config.yaml
d_model: 160
head_dim: 32
norm_eps: 1e-05
rope_base: 10000.0
bias: "none"
tie_embeddings: true
parallel_block: false
init_std_o: 0.00572
optimizer: "muon_variant"
warmup_steps: 41
batch_tokens: 32768
seq_len: 512
steps: 7248
Each number is 500 + 25 x the weight over its row's rms, rounded and kept within 0 to 999. Layers, rows and columns count from 0. Numbers have three digits each. The size before them is the row's rms in percent of the matrix's.

# layer 9 attention value, 160x160, rms 0.29, rows 124-159, columns 128-159
089:447482522475539476481522466511461529482528503482454499473479510491519492482496533515490467523493
088:531503507488498507493494529516514478442506462489531462442508501506466510493501511518478435534459
084:492504477482539506486536522494522511508473485519488482521513481478502480531499479480452514499465
090:496478498507458480508519459485481532480471488509525502507494483507536452477500505452489444540505
116:523548539500498493503494423488477492470488529541472511517507506482509488473473492532497458520570
109:482474509518527488532487518539539491472528500546521520503460501490496512519517451545526492492532
115:492513521510506494464489515559508491557510483477474527458463490490531533497487494509475495533490
116:556482518533517509513516482490528521438519464550513528470492503494516493484476499498523465504494
110:459520480504503503511493520468486489539526460469513465478496531504495520468518513512493514498512
109:504448515527503465506531459510542494488503440443505488505474518493521461461502545524492466503532
111:524491509499539497529526488519496512533513479487539477509522524482526475492470508479523487482500
112:511515477534504569491515498508470466490482482498515498509453487529532527495451477468452500498493
113:508528519478520510512514470481475492537470523510535505481503446465525515524488540493529460529501
113:491506522489508474464488522503467525535488469515514499491440490490477496504499509541529490506530
111:489486545500479566531517491515489509500482464531522458500526498511501502456480502551477496519468
107:540507510488492492511517493496511527555489521479530505514519544524511496488471545495459492519453
108:523541428514496444531495501530495531507478504503534502501444491505504458510465488514464510499475
110:496509503523519511494455496513496530491465501496494514508518508527532523544533510511534517523515
108:517509538531476509486504515501503482504502474537397507546514512486494500492529482465480500498529
110:473474517465505471529508502461569502532480542500457491501494509524505488490479493491488486492514
112:487522488532484462473478503439513482500505492536452514450505478509525535462516478467545476482480
111:549492489498492462497517481502471474501500494510553521510528487520519463443532523504493494502469
115:498529496486462543520475555493492527477545487500533480538502521502527499472454534472480498494479
111:526523458510474520535528512436470500503495502469501491486475502510533488537463453537528474541514
107:503504493469537499482496474511503510534554503542504468492482510497492481533499511523474501470513
111:504516510440501476548512474451477533500510503535473483544522526510481515529545521553486494494547
114:498484492446491517481484475474437517499516470481472486493449534488515484522496482489513458468470
106:480507501479537496545534513442495519533510530491503537502511457506477489518482514516504505489493
114:520500506513512446488532560483501482468510500447487494491526516507482496525489489534473515491512
113:499543518519498508434531522559495472505478480518485506500516482520483455558475505487469514521519
114:526512497500521486531467496535526451503425486511538480465469486461472497517536489504470528480525
110:484535493516477495491494482457481527530528525520479562494495510480528512494516507472487498521508
117:528490526494467474479543461502479504524511520521499505498514533574457492474505467493565508507480
115:502499482500494473486502508508482485527517467501478504510533511529488521554489496528542497469515
115:494543497524523480529526466516467518469516507525504495456497512518504543515474520514488544517483
113:474491483515523507541504490478506506502529478481486503517487524486498499431489530523482549548566
# layer 9 attention output (transposed), 160x160, rms 0.257, rows 124-159, columns 128-159
094:477512488548458509509464449496470553522532515501502515513481490504509496501496514513516500478499
089:489488491508470542518501500536538511497510498435487482505481458510481446521516486475540531488535
088:481481495515494560537448492509511481465482553470526511520454465523491504477497522503495498523507
091:465474443505534537478489491477497556495554518526498494478473448494490512477499509490479552466452
128:513496493491533487503494530490551497514514495512492499465505491519491476502485486481485541511494
112:542453480448533465503492557500476495514502489487523499518497506537495494526502486449502528520495
121:514478469471470481542498455515530503470480528535512521510478481477487459450533480543518526539498
124:500510468458477488488485528540488512515477496494496482436512522468476493459501498491537506496550
121:493467518518521435485519509453509539467522542532465503529513500497491492494497548494463508517479
118:500493500515476512563528514495478467489466498539488474512505448505490483526532512538527512460519
114:513513460482504508475496475480480505528502503501438507495505489519461490467499510499492500473509
121:530492531501546457520470534470492478501517453511500534480526470495523535445542452506507471512489
123:557490474463477499527459499547505500446557477492512515505472531500471532513533481475483507476496
122:515509493476503514504542473524541512483486514468504487503550508542506518432506512482466495467506
116:513478467487511475500491503481459505507477515524497520517506540465481513484500504489473461467482
114:524502534505483470464520490489529462497569507534452486485484463455481476480488474518500492488552
110:459502509465544488504457462479493481482506494454474522496477469526560515510524498502499487487469
118:503526446487495533466534490462519474510564515533494470478497488539536494502508524512479438491521
119:515511513512486487511495509519502507527446472461523519472431472496471502510474487456464465476506
120:503484461482480565431513509504489499464504504525475537526513490469511500524448499515504438496524
118:468486528519499504508515523534503487497504524496502528459502521502502475511511465465504480509515
119:508495479543496492460497468506465516508552497480509463522491510476500498552480510537486476556490
123:519470478558561538495491499501511479495533489495524509477498458520480512490508497480485489484497
115:507467517498502521498478449509493487481514484486466499475536509514500489508497485485514560496544
118:495487503512506478513459441507508502488487507467552528483529456490504514462463560482524539488510
120:459446517539525517503499524496505456519535494537538507501498520547473483485454459520554512494533
117:513518503470463522478486516491561443533480511499487536480494483473505485459493507536500489523515
116:497491450477495501491496483501512506468499534519527472492519525490538494537538475513515534460539
122:495503478495529511491486458516506508468512464501491556510505531474522492539537478464487492560533
117:482500507507503484543486510512471524520481480523501533482510514526528493469519495529472481469543
127:492480495556472512451478459461494509473529465513524485536473485554492463502515459478506533505495
116:504498549491485507515580466519536460457463478490453507531498534490520497519462527532496520521520
125:480515438514511520484471532510515504461536537475512517496485526489517465490444506491473489482558
116:484478534500531534499502542490491449482463502467524531536456515489512514490504511494461498502523
119:522453509475467529480515469495479449462520516456488529490473504484475502501535506468507490534476
117:498493493507469496478514545479467451492485483518484508508510493459500487498470490504506501516482
# layer 9 attention query, 160x160, rms 0.174, rows 128-159, columns 128-159
001:513512513523505518493487536514492518498500523468559499517553479488538502479477536499483503526487
001:529505537513509537501518494544506482527479488471515521515491479518509525516486541484428460540525
003:535498505509495521509492490545501484496463522499508523509518487524523500501489524513447515526488
009:467500499500493478497496492462502509499524490513505489484484519487474504488502479477559506460505
020:553484506516519539502499516547482500498480511503507512509503489538524495499494520533442489534516
026:454509518490488465498485483450531517489512517484481477498513502455481516499501476472554535461479
025:455529515476512454527544499492501493513497478437458503489527494469466520513488524466522498525478
182:534494513507506519496499505537490484496470516487509511516529476531535505508481529517450508529499
174:545481521511512518495492529539485495489472514505508513513523486529530505503478532523445509537526
118:490499542522496487446502502506528505519514519498486518491535537472505510536486518484531535527525
136:502542526504481489497466482510515523517527507539538525509485515450502528475475456471468479470452
145:494502502460525487538496492480499505511527480518478481503531501539489471498512487557524483485492
145:530513494483514508537503548529490502487527471561495485486528509535507489518509508496505531459484
144:496530521484492487466545505475492508486476463492492516533478509514485486526488496474494543497514
148:496448513466486495482491485503527489483507472532524510482490495481508511526498497498482481490464
148:482486547509489524536493477491512503515506476524470504482498465485540506483457563458489476492467
002:518506512508514528518496502542471511505489520494529512516524487557520500504478529515449509521513
001:524545511485480477506475490486515537493509533486536462522482475438481523518521499500572518486478
001:505544509473497491509524512500526487512478548475483500498524473486517510525498544514477471514506
013:540496505515514526506498504543483488498475502500507519514505479539524498504492527520445496532500
015:534497490520506527516506507532489490504475506494509516512518478513515505500489547525440481550503
013:524467517515509512476478484499464502478498505562547504524465521515530488476538453529500516458514
033:487531545497495466480493460490542496462519533474501501504532481479492537477481515482528547459454
048:512520501511515496459496492526526482478481523495504495519528486518521510493484533508467535492468
065:500527505515504473486473491458515507481513505457457457503524467482474504446523519500512528475480
113:466478496503435486495506476516519486516534568490485537528495501475509524477471513520484482476504
138:504506519491556491504527526495509507516498550513448467512558448507483505514512501511550478548525
135:521475494487510504511505540520491528517508497549479486524533486516489504527482502474488545532479
139:528488474471491542489487510492472507552500502512523492521498493513464520502497506516500480485472
152:451509509466485481452493511461494502503459514470499504467502492532507507509468516495508461519490
146:514517501471500508527476459508482461525512496505553474520538506526519490508507474476479505499489
141:484469499477524492492493460467523533544539520504508466543468476465513482499475487522507454506505
# layer 9 attention key, 160x160, rms 0.173, rows 128-159, columns 128-159
001:512508464510492515441513481520475521516462523493482521504488482515494509476504490462481489560483
001:500468517492473501466491536497479462494516476530480471466533509494484499497464500490480516463489
001:506503526511465530478477492493519439491498509482475460555490492481564542504480505499542510491485
007:517486549495520501504471537483519497484490494475466482511482509493473518474519490519539494479495
008:453498449503469477502508457516495470502503511481505537485510484533488510525468521433461525470496
020:518492525480495483520478508487528494494526504470470486491529432509470523505500522474535521477510
021:464489500521481474498474519487522506471544493491511474493486505466510436513489479487565476472495
044:494503512468494523565517499497512495486506493477483526477517449505494517529453497476512510526555
058:456491504484494508533532482538455507508510482533523542498479561508525476510472497490467527552542
128:498532461484487497476491463511566471504472446510461494476507542496504453505537524519509527542470
163:546517494518481518475486463478482497519508503492520521514508537452500494464501472468489538471488
165:572499507488506479507524518499455465524469463512460500490514517483554483515500450525469509485499
157:534522520459530452487507540478487474434539479510534475439468514490492466485524487467523516491508
166:476552532502498504552472467488492541506470489522511488485507519497464469470471470501526505539493
164:494519496453462492491520521511482542500524500523488520453508500475496496558529507509462508528523
168:478521524494488542442504451514532514486501490504481496495496488465515536498540572479502523504509
002:476510469536486531439540515515449482527446503500533481535498515492555503510468539494489455525457
001:520491483464461500559468502481485502479538484507494522502504555521451517499536469479514544488514
001:506495504506530490491518453505534509548445531497504500497471473504530470507500502492458464496492
006:505503490504484501466487467499531458478484554468455485545512459479508516525461533500537551469484
014:494524485515484510488538483523472532507472490523513518497485548525542471475493499505461501540512
014:498489523475486486538491499512492468533461480485484525510510453541458512555476499482525547530516
037:512509526491481497530490516499530461501500483472466491482518435483488512546458489512571517495465
037:502521501475481516527483534502521517515511522473491480492533495508473542519497498526547511460491
078:479511524470492504550497508494506489485523493500504515466528456497476529525479507471487507515562
132:436501510492479504483529466554480554540526508509519504499480495460480500508472504527510518477504
145:510508475486536517501523494499510509471512462486464473478527479475495519501478508525525489483500
153:507483506494525520499487495478511502457523479479494511492501497550477507478504470491548508511461
160:546510499557468510502517532497481509514474479512522546491526505535493508455499518504510454506478
170:498523481466494520465508507510514455558510551482514481498485496509503495485487468481512492535535
169:508519573521522490521483487475523533536540504490511478514493494479509491534554476451504499428524
164:525464474491529531502537535504495502552526516537505479469467502485460482517538539512489474513504
# layer 9 MLP up, 640x160, rms 0.222, rows 0-137, columns 128-159
103:481495518513506509456534462509530476495460523537514506501473513499509539517529467522479514497502
091:527541480472502518478510501505465527525504493520508481480528527475483517447487486469501552508486
102:511469534522509511484518514531496497497509541470546457486532495508483528492517495507542463506486
097:516462495512479568502506526438505469483489489429486535495474518508499521531511494516530466471507
094:501491479495490530534470527540508470517481496467479467545514523482509467462500521529491533455497
101:481550533527512507475499517490507461429494555507510473505516525474519480446492512499514496518493
096:524499512486472481485499471489484484523501506525490504501501489485496525475441525520493487462479
086:495501480481517522493532507473497519531496526508480519478470517465503475480444513501560556507519
098:432494487478509481509523516483476523475506503464502476455507493538491467534446531490564527479481
101:479463454465532495513510493537514506506495472481472465484489454492470540492495531529503483484511
102:452484501502468514503516501493509522507520509530529518466538546485512541459518450482481517481493
096:497511516531491484505527493483534515494526547506510508527534535501518451551484475522556527491502
104:505544530476522496511467484495484522489493543510471522514520500541502519430476465470562533477461
094:502525469496533469453506487542485515511522541491542508486491524470506477499482425482506554495475
098:504486499538554485496524517493464509439481513498519466447465506466524541531467470462511529470506
100:537496508486515483486514479479481496518498456490485533511480543504527505476468509525556473518534
100:494447500504495539501521468499490492530513485484523511481554512552467480503511494507501490496496
103:548454538499505507492529493511513501525543488485506493449515533468488484529521489523501483517517
103:526523516522495517516525509458530463464522458461518478517482494538495516489489461475515514441502
103:475483562502523552466510511519492480506518516499472492486507494495521502513497508524508505527525
110:475530511530547469465504504514520507499471546467505478466498522504493470532505544498499462490489
096:477538507485544495536509480516456548500501464527507526484475522498475522505486535497490486507514
094:494503569508527528502531464479511458511486523473498533505509460489489528494512530494474503515504
103:510519493497525517498503521439473487487464503517485502480501494512498480504549504526535518511520
095:501502495512531526503471512491518488480495476490522506496500474481506478524471509484472483508539
096:487544498458580516497446463467494485521529503528524509488479536520528492494505484483529526504490
096:492504492455485523428533518503516467545495486548476524474506503507501522502517550459487520495460
099:521535551524460488486481508511465512494515471497475497472526498532517493483474488513522513494512
100:480448493478501506530502491505483542496489473494513471495493470485492504521493480499486504494509
104:478490486522525500489492501512487515519542504508532513494525525523456498512449492479494518541503
104:502482501486515513519515540479502527534495488491507501518516512485481481512498463493561476500503
106:462457499492526508500522492483517500492517526506514524529503526542463514516505466493480519500469
095:518506505499542522499460474509505464515523516522501525497531543501490525463503517533489463499557
101:469494540541504451488445482498487524480509545557518553494472527493499541556504480502499464514527
100:502507475441475458486497470493559501534503504487489512516527469419512542514512504526540472463504
120:534471502456525509510482502520481516453477533501535474474496504480542501475517438471496514492480
097:471506504501519483504528507447548501491527542541491512452489515481515497523470456489527542518456
101:517465460487528500501518509464482497502452495447498519438533458486500509495505474433484507497533
097:456489470480497499482488452478500449494457531477505540499488509490501482492519540521501526511495
097:522499516489462485462521535505481482494556516488523538485482460513500497488492518561523524527493
111:486548488475540531522494511500479488469517516494518532476496537496520487464514538504484474505538
104:510517495493510475480506476445495476472519536502541483516507495485468519518486497463507502525463
100:473501485491513512518462535446526529534468508469548534484516512510512523532534553557517541528485
098:476480480463483519505469504484522512516516518482469514515486449494498511483501522543533551481514
093:521463489490508527491488527487488568494504511476509501508522476481564465431512478525492528514505
103:526499493448518495520488489496530512453521543510507504472490509492490516523486519524527494526515
098:437543530501536508515467505497520490487512527439479477490510523490520533496466525511486482464486
090:517507487510528521478591463522501504533504531525529504475510509494508538486527514458498567479492
108:501457536503536477505503518531496512444498495458537472531465500500461480498471495492542515512517
090:481480458480490516504518464509533474507464503513522555519526483499472471489520507482479531510533
099:560496521480512482513495499484506494465501503502486521455506483534496448498486488534544493478442
108:466469504490463517528539514551520477509522508476535506505518484524486503527446521469514531444463
094:497534509512512492509531504495546499472466519507527527513546550506466493513523501469487541520511
083:464472481504497491502563492525514492521468485447525510467514520489509475476504510510526517516518
103:506463482525506473471499479520530542479521494482503520466469500536488513462483517518457544474496
089:528468467481521512544514538497446477518478511518469508499498547461481514507473529529520530505536
108:553489533471509496486522514578510475449493523497488481477515530503502459516499532490530419483502
110:506472513501494539518479466482533538483494515484514521513510536538491485486531528502517505495483
101:490481495531547521518516565577546512502495463503465525467471466477504516488532510453505474501504
104:540479433486515510455501508441483517518470484489499558520497458542520492515488445481550478522541
106:548505474476498510464495502516554489516510482446515473522472527450512498535481504541478507482470
093:487493503511479504535545496530523493552508543529544510491483512498503525492528505510558511509466
094:516467465459517523508509489471501461499514494503479489502530506558507496475509502452485488508539
093:471485492522505527516506559476534503476471527498513500466536497496560490509539498458496499490516
101:540502556526530501460516541523475511497456512467539513466474495492458471525498481522502532523505
101:509506501482482480469474498478468507485490522489521489524479484517522513519501503490472522493480
091:484484517525514573459487488498508500456474474454481477454504459524523478486521525464532474468490
095:443498527513478501462455477513521479496500517511475474478491496504510478501525483503511540517499
099:504481477484504473563502533501505511442500546497524501509534494467525491495518507520494505445491
097:493509505512502465545491506485516473481486522531477500497515507500510521477491516535493506519522
104:533489490507495515503474536514486479471546473462503475485519511511483507493482490504496526508480
106:510466493507501457520456468501505456476501524481493463508508493535504467523512491542532485509508
111:519480517461496509528501495519457521481493502535536518484468467548509493507504494462501526496530
093:544507482500574467499500511527484501484517502510539522451516541505528469490466502472483484478506
101:516489497532517532444504435493491477528500485490487515517540508530462495504505549462466517499489
108:451484459450494531473515487507515478500503523477475469475483499470521479489548508540467517534517
093:476522523445509496503524525491485496502512500548458520535515511497507534484495542512464477455479
092:487497512525478513466499513476496507471469493483525474460518504527485472515545559499532472514540
087:463497547483487515491506469481505454494498511512477556454472536465504479454519460478484513511471
120:497460538519513483543555559522472485519567520519518495485520501466509511476514523450487511491510
090:509508464528508504478504492482507490483537502548506482461458523455522482470482465491542474561528
104:481485424460528494495533481482531510506525494484481531525518512493512479490509526497500538475450
106:509500494497547519512539482490499515493499479474520471449473511546485490446509516527447517548529
091:503461462472493522494472531513494431523514496494513474487556466515481469502508494491549485489515
106:498522494504522448455453502516492484467536506520541494513480554524512474506480493527503502472485
088:514499502510533506484540506527543482494462499458487483473480455497484559462486488511501455493516
101:545527499464497519457519516505486481489515505482532528488461539536476488465485518509485493550517
085:469486501517506512463494496469513526505478511525560465540518508483513524470470472498476530513474
110:515497516497505501517492465506500472512523490467483512492518493513464491510545510467492537513490
090:483491511499496473497514443489484500478535466517503510494496533523478532471508511481502522462491
105:534497571477517523497439502471471521498510552509499502491520469480514526511470521520474484530483
098:489545505519523492509482476456549491504510511500537438487519457470495513483526484460492530484514
094:501526497501532498491512526505515512539499499519527510478525483524497495492498541536534546487527
102:541497463516523487501485513499552493500491531475515474472508501509478488521478515544499496512525
101:477470472505524469548473527489536498488482514504492453503472538485571498512494488519485517492453
090:490515505496490493461512506519541433503474499516519506507500540497477506486480514515514493490523
095:502494505468504464460483532504542535506524542476516547478501521516511529474494533482541517525501
104:530521553471498535478459491486516483494488512476489476507471509511504539520512514527503504526490
094:534488515533494485481496516473418495461505526489481528472491508499499490478496500476502529482488
094:525497563492500560504506521530467501481510484507463441503504502475524495482498512510524518512499
096:486492542530506510454497488477503459514485508492523507492502523520510520520495459493518526475508
105:563500512513516478485519505502515499474472504508531531470469570484450510508504532510502530509493
080:499477471494502534509488460492514511466527520469501486508515517473477482504469496517489503475513
094:490509472496518513449504515525509484494508513467557500518521508539464466448522539459535495518460
093:504515508432532489503486508532492494488521533499520510470511501528505529481519519525533487478511
103:534539493550477449496481468479531512513475507475515473447506513519517523482508469470484551494509
109:526532540485503510498498542478489531481560496496545497471477549505494455497512498491526585493469
106:438519518492504443501481491540527504450505498483499476521540440507505484479491527486515515492509
111:543516486464537486459504489490453473481502530505498469480521499460511503487493507489460561505509
100:539487513530507504530487497520477500503534525531539494519505486509502529481479442518504537477522
093:500475479497530486476489505490528514518514473487484524485525527473503481492515513502512510502517
103:495474511487519567549476516492500478498486544507516439535475501540487544542483525492516486533514
088:498519538480500459494493513521509516476545477464462512519500517525487494539485559481555514511506
104:492531449463493538479519497477464489487512485518527494492458538467476583513514517475530548504503
100:518495510490529480538515492495536507473487547586523496506492494451484544467470483494497561532481
111:517457509466490498470496494478489473518486469545501505512482483461525519528499518449474459494478
116:531501443487471482487468470508474476491564514482486507481488480536497510456527492492505458474513
105:489495484506470507481490503488533495512493497495526533497470493488474519484506510491497499501496
099:451500503499492499514525489485526538484472507520474488471524529499457508480477433456457559558489
107:528478470492509453496515485488512441468472437507551488459501528511528457507510444508517513499487
102:530548506540511473481497474508540510544464448533510510518536535488506523544480522489519512475526
110:526462460488478467487473491512480508485516549522528507508515474483490487528468528456532482474473
107:515505486510505511505493554521481509514486508499483494457505497535513487494510465461488478496519
112:556490481485473492498500449495507457546524491504460533482484519536519495503484485472561490496534
111:559513562540468495519490491513509475536471516508513479479480471535489459516465535486525507486515
101:519463502483537454507488504489470449437535515491471524532458548470478474501469527547494460512529
106:544512493489531520481498526473541554494504500472504542458446503534476493505532490488468520510498
099:506473480524517532515487513499496491482568506539498493500515476523481501492488565488465564506485
109:531460560479537486449527495505502485458476496508509469488519549524483470486506547463515484545480
083:485517493511515501447514501477494473482521502489510515526482520455456509514549504508498502491523
101:490478500489502514505498450534503523514494505469454492494484547474481462503491513468519517492528
101:476483521515498498494505496541554488540485474473480510535468462476516475494441534470501517477502
098:429503474497509516525521483506536518476520453485524523478500518488485474489513489509477468498480
107:524532460487480492480507524470500462470497472531505515461512500479523531473494528525508509532518
096:516500515505504456511494504493483458503533501492524495477507555526465494491505503489490463504497
104:493502500488520490482537478474498497551493471498526501491539521468524421468497507487523497476487
098:492502532479523486493501508528521497527504500473510500488430494472523487444459476525523497502459
094:505485476501471496499491491460514461522506526474469487498516515518510500521511486507543469503504
# layer 9 MLP down (transposed), 640x160, rms 0.0847, rows 0-136, columns 128-159
100:518497519473503475535497512453506481484553515507479506505518468526530524473458520465508500513490
091:496518501499492490562521483513516499503514507500515528514499474538507492559465518459489511470508
103:505480508489518459502500468507509459442494492534461498485454507502492525504512488504487470515509
095:484512474479527488509516503495472462506497479546501499468456463543512517534529446484487546482464
101:507461521451530489521513495499425511547510482504503481473476487535504503505515490523496517512503
102:473478483470514547506486486437483560481515503492514486494488522526525510515469514531513481480467
101:516485517534525549454486474506493477477491523469521467492523483500503513471443516537496492485507
090:490532500513561588485538517526477491512504453523514527518424517489493524489448497470523492552537
097:534521520490484484491515557498528488470471496523502492503528483460526523485494459519494503518498
105:527514525535525505507433504477508463477541517497488470517473499521492469466472556460516477506516
106:503502464518533519511456513474505514466476493467468500538463504484478494509506498488519500509502
091:440519478507494505517515523493494498507505487525507487501500502495531494524467504449518502508527
111:514486489530558474480531495478493422502519499482494464461478536526515506490491485505498450467494
106:496502483554450494486468540489522500488482504455490511495486463468511526510535456521490494468456
096:494492467481461492519525473487529503513513524496505510520483521491506493471456502505477534472445
106:516486512534450490516488512505467469525520523472476490480519554503456511487490482491495488467487
098:524537500483460486506486506490503489488508517515524489426466504480515536476479505504492501471479
097:491520491485474463502480489502443569452533527466481511508503477523504505505504515489477462542551
109:486523516485523496549511505523541531516509480493515497522495492482497486498451500494487528514477
099:492456488487493468530506493446483504488476500524486482486509543504465519501503489470487506484514
110:479507481498467563502512479536460501539466507482521500519522525505479491503545520516499553478534
100:504487517505524476501503535477535455502496512479500434512503485502479495482479449479490500486502
080:473487489502498452553423534491489497480489458466489457498515486503510518531494496507513502503521
099:448504489483538446523478498507546479521474512487506531487485495486470495497479496517464525470545
100:474472477524521493540527463537498485467532480450445498469490499513456522515538483477510525497508
094:470511481510520496496521502503533468510491455487542552509535521509540523540520521496522501456501
097:458467493467504508470488514497518438511517495496530492553465512491525470470513494505559520475479
096:492485483512523470516466505544532509474522502503507455512538500460510494468480507468476539450520
102:505494465515522491519436518520479499512491476495517507522528508509488517516551463483450443467546
087:461489497491487502553486507526503529484542460488518494521516472523525524537494507507527504501511
107:493493497469502529488520504517497487501493530484450464511550469513477524488528516518529500514480
103:539494461519489479542499481490525477503505539516500571468502524513502527502492467454524494509505
093:538537510497505492552497494483498556464526532486534456475536475521449457501531518462511513517502
098:496477523477524484497492507506510536496454486494496512511477524515467491498492492513523453491509
103:472490499446465529493524523494524498500530480501488436476473492519521489487534485517486495511521
110:500518504499505468491499492509523525506532486514555484527494482490486497515537495497507485455504
100:506520471511540483475471532455520465515477478436512491523448494510441500511530503556526519499519
107:522465521541520520504494518482505504479515481516502504500532445504496467506498490507529475512506
094:511503507536530484544473467487497521476477487467472433506513460489503517516466439489436495471530
102:488476516480488492528517491521517539515501488498448543468485484507473499545514534476470468530504
105:496507439509502493478496497498503499423496509510485509515483438490500470541472473444485541546476
103:482506547509484487488531465564494532474459510488491469467455517438561529474496483493483501489505
093:531486505484533504537495511510473518548471451449500499482537498534484476473505513489474510502507
099:512503526476513516553519536486537483479481497455525546501489525515471498524449484503515503479517
092:507519480547477455507521486539512472519526520505515501506547519512495489540529502493500486513502
097:500513497497464507514490484460508477504495470550449508508488500503425484452505469501495522535552
091:460479521526483528493479459520476481551495481461466491521519476517486495477520503495530456493513
091:512501489494511502495503551501583491468490486496478526496491489510535490529488508487517536512506
106:464488501468536518487514521521524508509538494528473522449454492482500502496489484466511462494489
078:481486507492490458563473484544448478524517463497493521502533484557510529534482483504497491525516
105:547503477462528536567559458518476499471499484482464492542486519452465504509508518498514489513468
112:470535453488519490484496531509537482514501536522463505497481494450501472491476481506456426481505
102:495490497514499471521568456502460492485484476482516507497456548472524511495507553488498485518526
098:491464547553519467516502498511489491482522535460486480514464457490459502493473470453535501510472
107:481535502503462438501548484485522518524503518493525515509491501506525489535524535509561516505473
089:483511492496482515497467472496471558499494518499462489516513457460471481502510490482504486472467
107:488523479507517495465467459499516528521495507480551505508534461494489498495522493492553522504496
106:503484479511517486516535518511537520477487490461462483503492541523529509515514470518509554502490
102:501532486495483495500488473450487479486519507463431517550499515510477499501497485474535546534509
104:490502529486486494490502523481512504514523484480481474513523477521494493522480430497514501482471
105:506496523499520496482494515481556499556490475506549478497550449522504526516519477511508477497496
101:506487492507488497513505485508527479515472496462483545473551496481504495488477486492511505499478
097:504498478506506518512514510537506491481487536513468515462461547459531527535502509499505462455522
094:523511481510462559545526479503453509503496523523524467514495486464551455464464475526543454540491
098:508517448475484544519467476502500459482511442496561544462486477499508452519543509505512505458519
101:546542490521506500524450520516513492469519520455490477493529503506508506519507516497484493527494
090:522502511524471458497491550508517523535475520528510523528516541476531560563481542530482454496534
100:492436494502523473491487481491495515489513512451517489492519465509503499476486487490511522502521
104:491463463506506535495553515497517503531551495500504511488508488504464516520504510505480480493469
098:510509477516472488501524497485476553485469506522451498483500511433477511543521456498512550466526
105:459514496524526513477488440479453475546517525520509494486499500517528529520562500506463486469476
103:497467555521491526459546498504503506487529504506475513479501453485493470451498521502505521485521
105:522483469528525483489503514526519503504517470530513529505488504575510502505478517470483491507439
092:480473516559507486504486517547534494508525497562515506521488542480491519512502512486527502508485
109:496546512512479470472452515473475484493448496484483469504521485499501483534498515507512468476494
103:525490520482455487474495498493496524525483476477468495495482449504528481496502510488473475501474
085:495496494493522479516473510502510543503557473474505482509523500503469437526513469472478481501535
096:490465510545488471511509501473497496479524500488539530511484544483479492489489495503507478465504
090:484497522493508472560470548513532455485515460479526531477496492462487506494522481520451460506504
113:489511504504483523517484507512451497469529482521519484465496466481501468481514505476537513519537
089:519529495485532490526505496518500525477480515479513550502485454486514525491514505485504521497531
103:468486525515466545512497478467496513511535492500507481504493567481514547461464483470513537501484
099:529462450499500507501514461494496496489501490505487517519530466490483510491450517513463463468553
096:473522512520474509494459449505473508486475513529499495518549512468469491466490471484538473510504
102:527489489529528517489528499518464475495483460495490488469503516498477506534485474491512535441476
096:476515499503499493528488536486466524481511505520525504468541535519497467486513499464518531479484
102:481534442506499527501562482506489474467518498502511515463514452511513534492506496507510484508523
090:514497514509539499511504503482488477463529544492486511471495520498529468513486552471524530496476
110:479499549503453451498471512502500498443490474500460548525504490487513493528491527512484444521487
098:494476508474457448518510523513478442538483525510486491472506468519504509498468507510480493503514
105:536522455507519540516506543521491522501500474459513557476505497495494502509498495535504466479513
101:486477480436536468492517533496551529484477488467489542492522539457529481509465512547502486478528
097:561531488509516510456517514452507504518542529503531485473494506513504534498453571482469505483488
104:528481494508497453462490517531448514505501440488511477481480511492491483459500526508486448543517
094:476519469483512452504527477472489506466523480505531485500523490562500503474552489504512495542541
096:506517490483496466505530506517491520484501505498504501494481489473538506455518476471533489539438
100:510516503519499498516530508469534531505520490541554537478522477497455527467490494487518501541518
110:505500486551459483505495480495460468500491468465504520468511523485511501486521506480516571537463
101:486491487444477494475490549515484500511549513508444503485506503477501515454521482527498509508509
099:456547518535521491496535491493489505505528517505491521494522524471501536505508496500486480492499
104:524514538507473589510493509518490480482485498470495506497499512498470517501517517503526508541527
101:490491521510522520483490538507530502492480441510488457518472505517470498515508474496495529518481
079:499497497509486443492461508497487500562487514495452510540518499463494510447512455486458488504515
095:490504553543493487572485442475497483503520487497510475489498511481510514527510488538484542465497
092:500477494475514501466502517525491497516502507474538469537543488454489521479499521497547516536498
101:512518541500486517525501507490548466523544448487504452487539447491479510517514485517502492500507
103:494491515446498477508490493498495519504493483505513526474554469479517500524536525466489488473510
104:516497493475484519523499476464551501507543479465501535547517488529505492545490516472441504523472
109:531492521503474497502478497469520509505471525495489462463477518491489480452467494553493492502462
101:486510462521504559486486472483533475470456525462476532494552493437515482498546473490510495508449
095:471506526503499516507521485467522526507510476472542483493547491518510496464517502444548499499507
097:488507485455468499505496505513460470544533496467479555484507538518483485516528548517529453462539
096:453527509469465496494491508522504482512511520506520497504461534516476459484487486482457510494515
105:532476506546489490518508478527465486482500517520512455526504516538499455531475486531541515499487
101:541474522518510516520476542462491519463521520570494522510469501539510471551490512474511517450475
098:506526530494520512518476487488473461482485496493485500519520498533491537489477502489521530491524
116:499490530483475515513524498506547547542511467490512500556524462500477499527480498516537509494478
101:502546511487507478513478536499458471504495436482509481520513519486551463494502505523493504476476
099:512542480475449474533474466499559503488507499482493497509452515515504533481499462508464516483511
104:508505501513527478485501511483512493488538481490491500557478501515566488497493463483463520512509
097:508527543490465483489493503483528456450496517496483477530510493522477506519487437486516519485444
108:512508462467526481508458531505485474492490486469486470533508516516488548485555491478514502465459
105:529517497487503489530545499540514507473527495502505479489514539499493518551490481520488487514518
115:501516511513483449498540517561535503564536497473542531469520459515480514510502517530447524522477
106:451474503483522448472516477461504524500492511465467506491419499515514477486440525465462474535499
091:477524515541479544540510480498497521516490501454507516481477541509448538517461505496489504477543
106:498491496506445481533478514506512511509513480489451443488503521524482552488489508494534535533493
104:487514474512526504502479536441523511535494522490494479465466479512546481493496520481439494492501
110:489475512504529487528515504534475540481521533500521491509509472502472499459548427507520533502473
087:498491499479489551531496473507474463525504484492506523454473517485489502511498486505530495466494
094:516483501511496522490519497517506509540520513498510479513530467500485477529522464504534517510505
101:496474477489481522495507535477480472534464529475499510460524514465532552531534501470514448542515
096:544489490499448510485501481496497455533529521522525500514508511504521433494493471479486489438515
110:515518443500513536539542504514503504484512529496506511461508493479526479463513480458488532525518
101:515494486452493462544509502488509463473522504482507513471527538504481481504508496472515494512489
108:507513541525514518530499469492512451522456485496526489498496513482508499487522472514500441485526
099:497479498504505487541517495516462513556519534519531496481508495475504499511478508473490475505458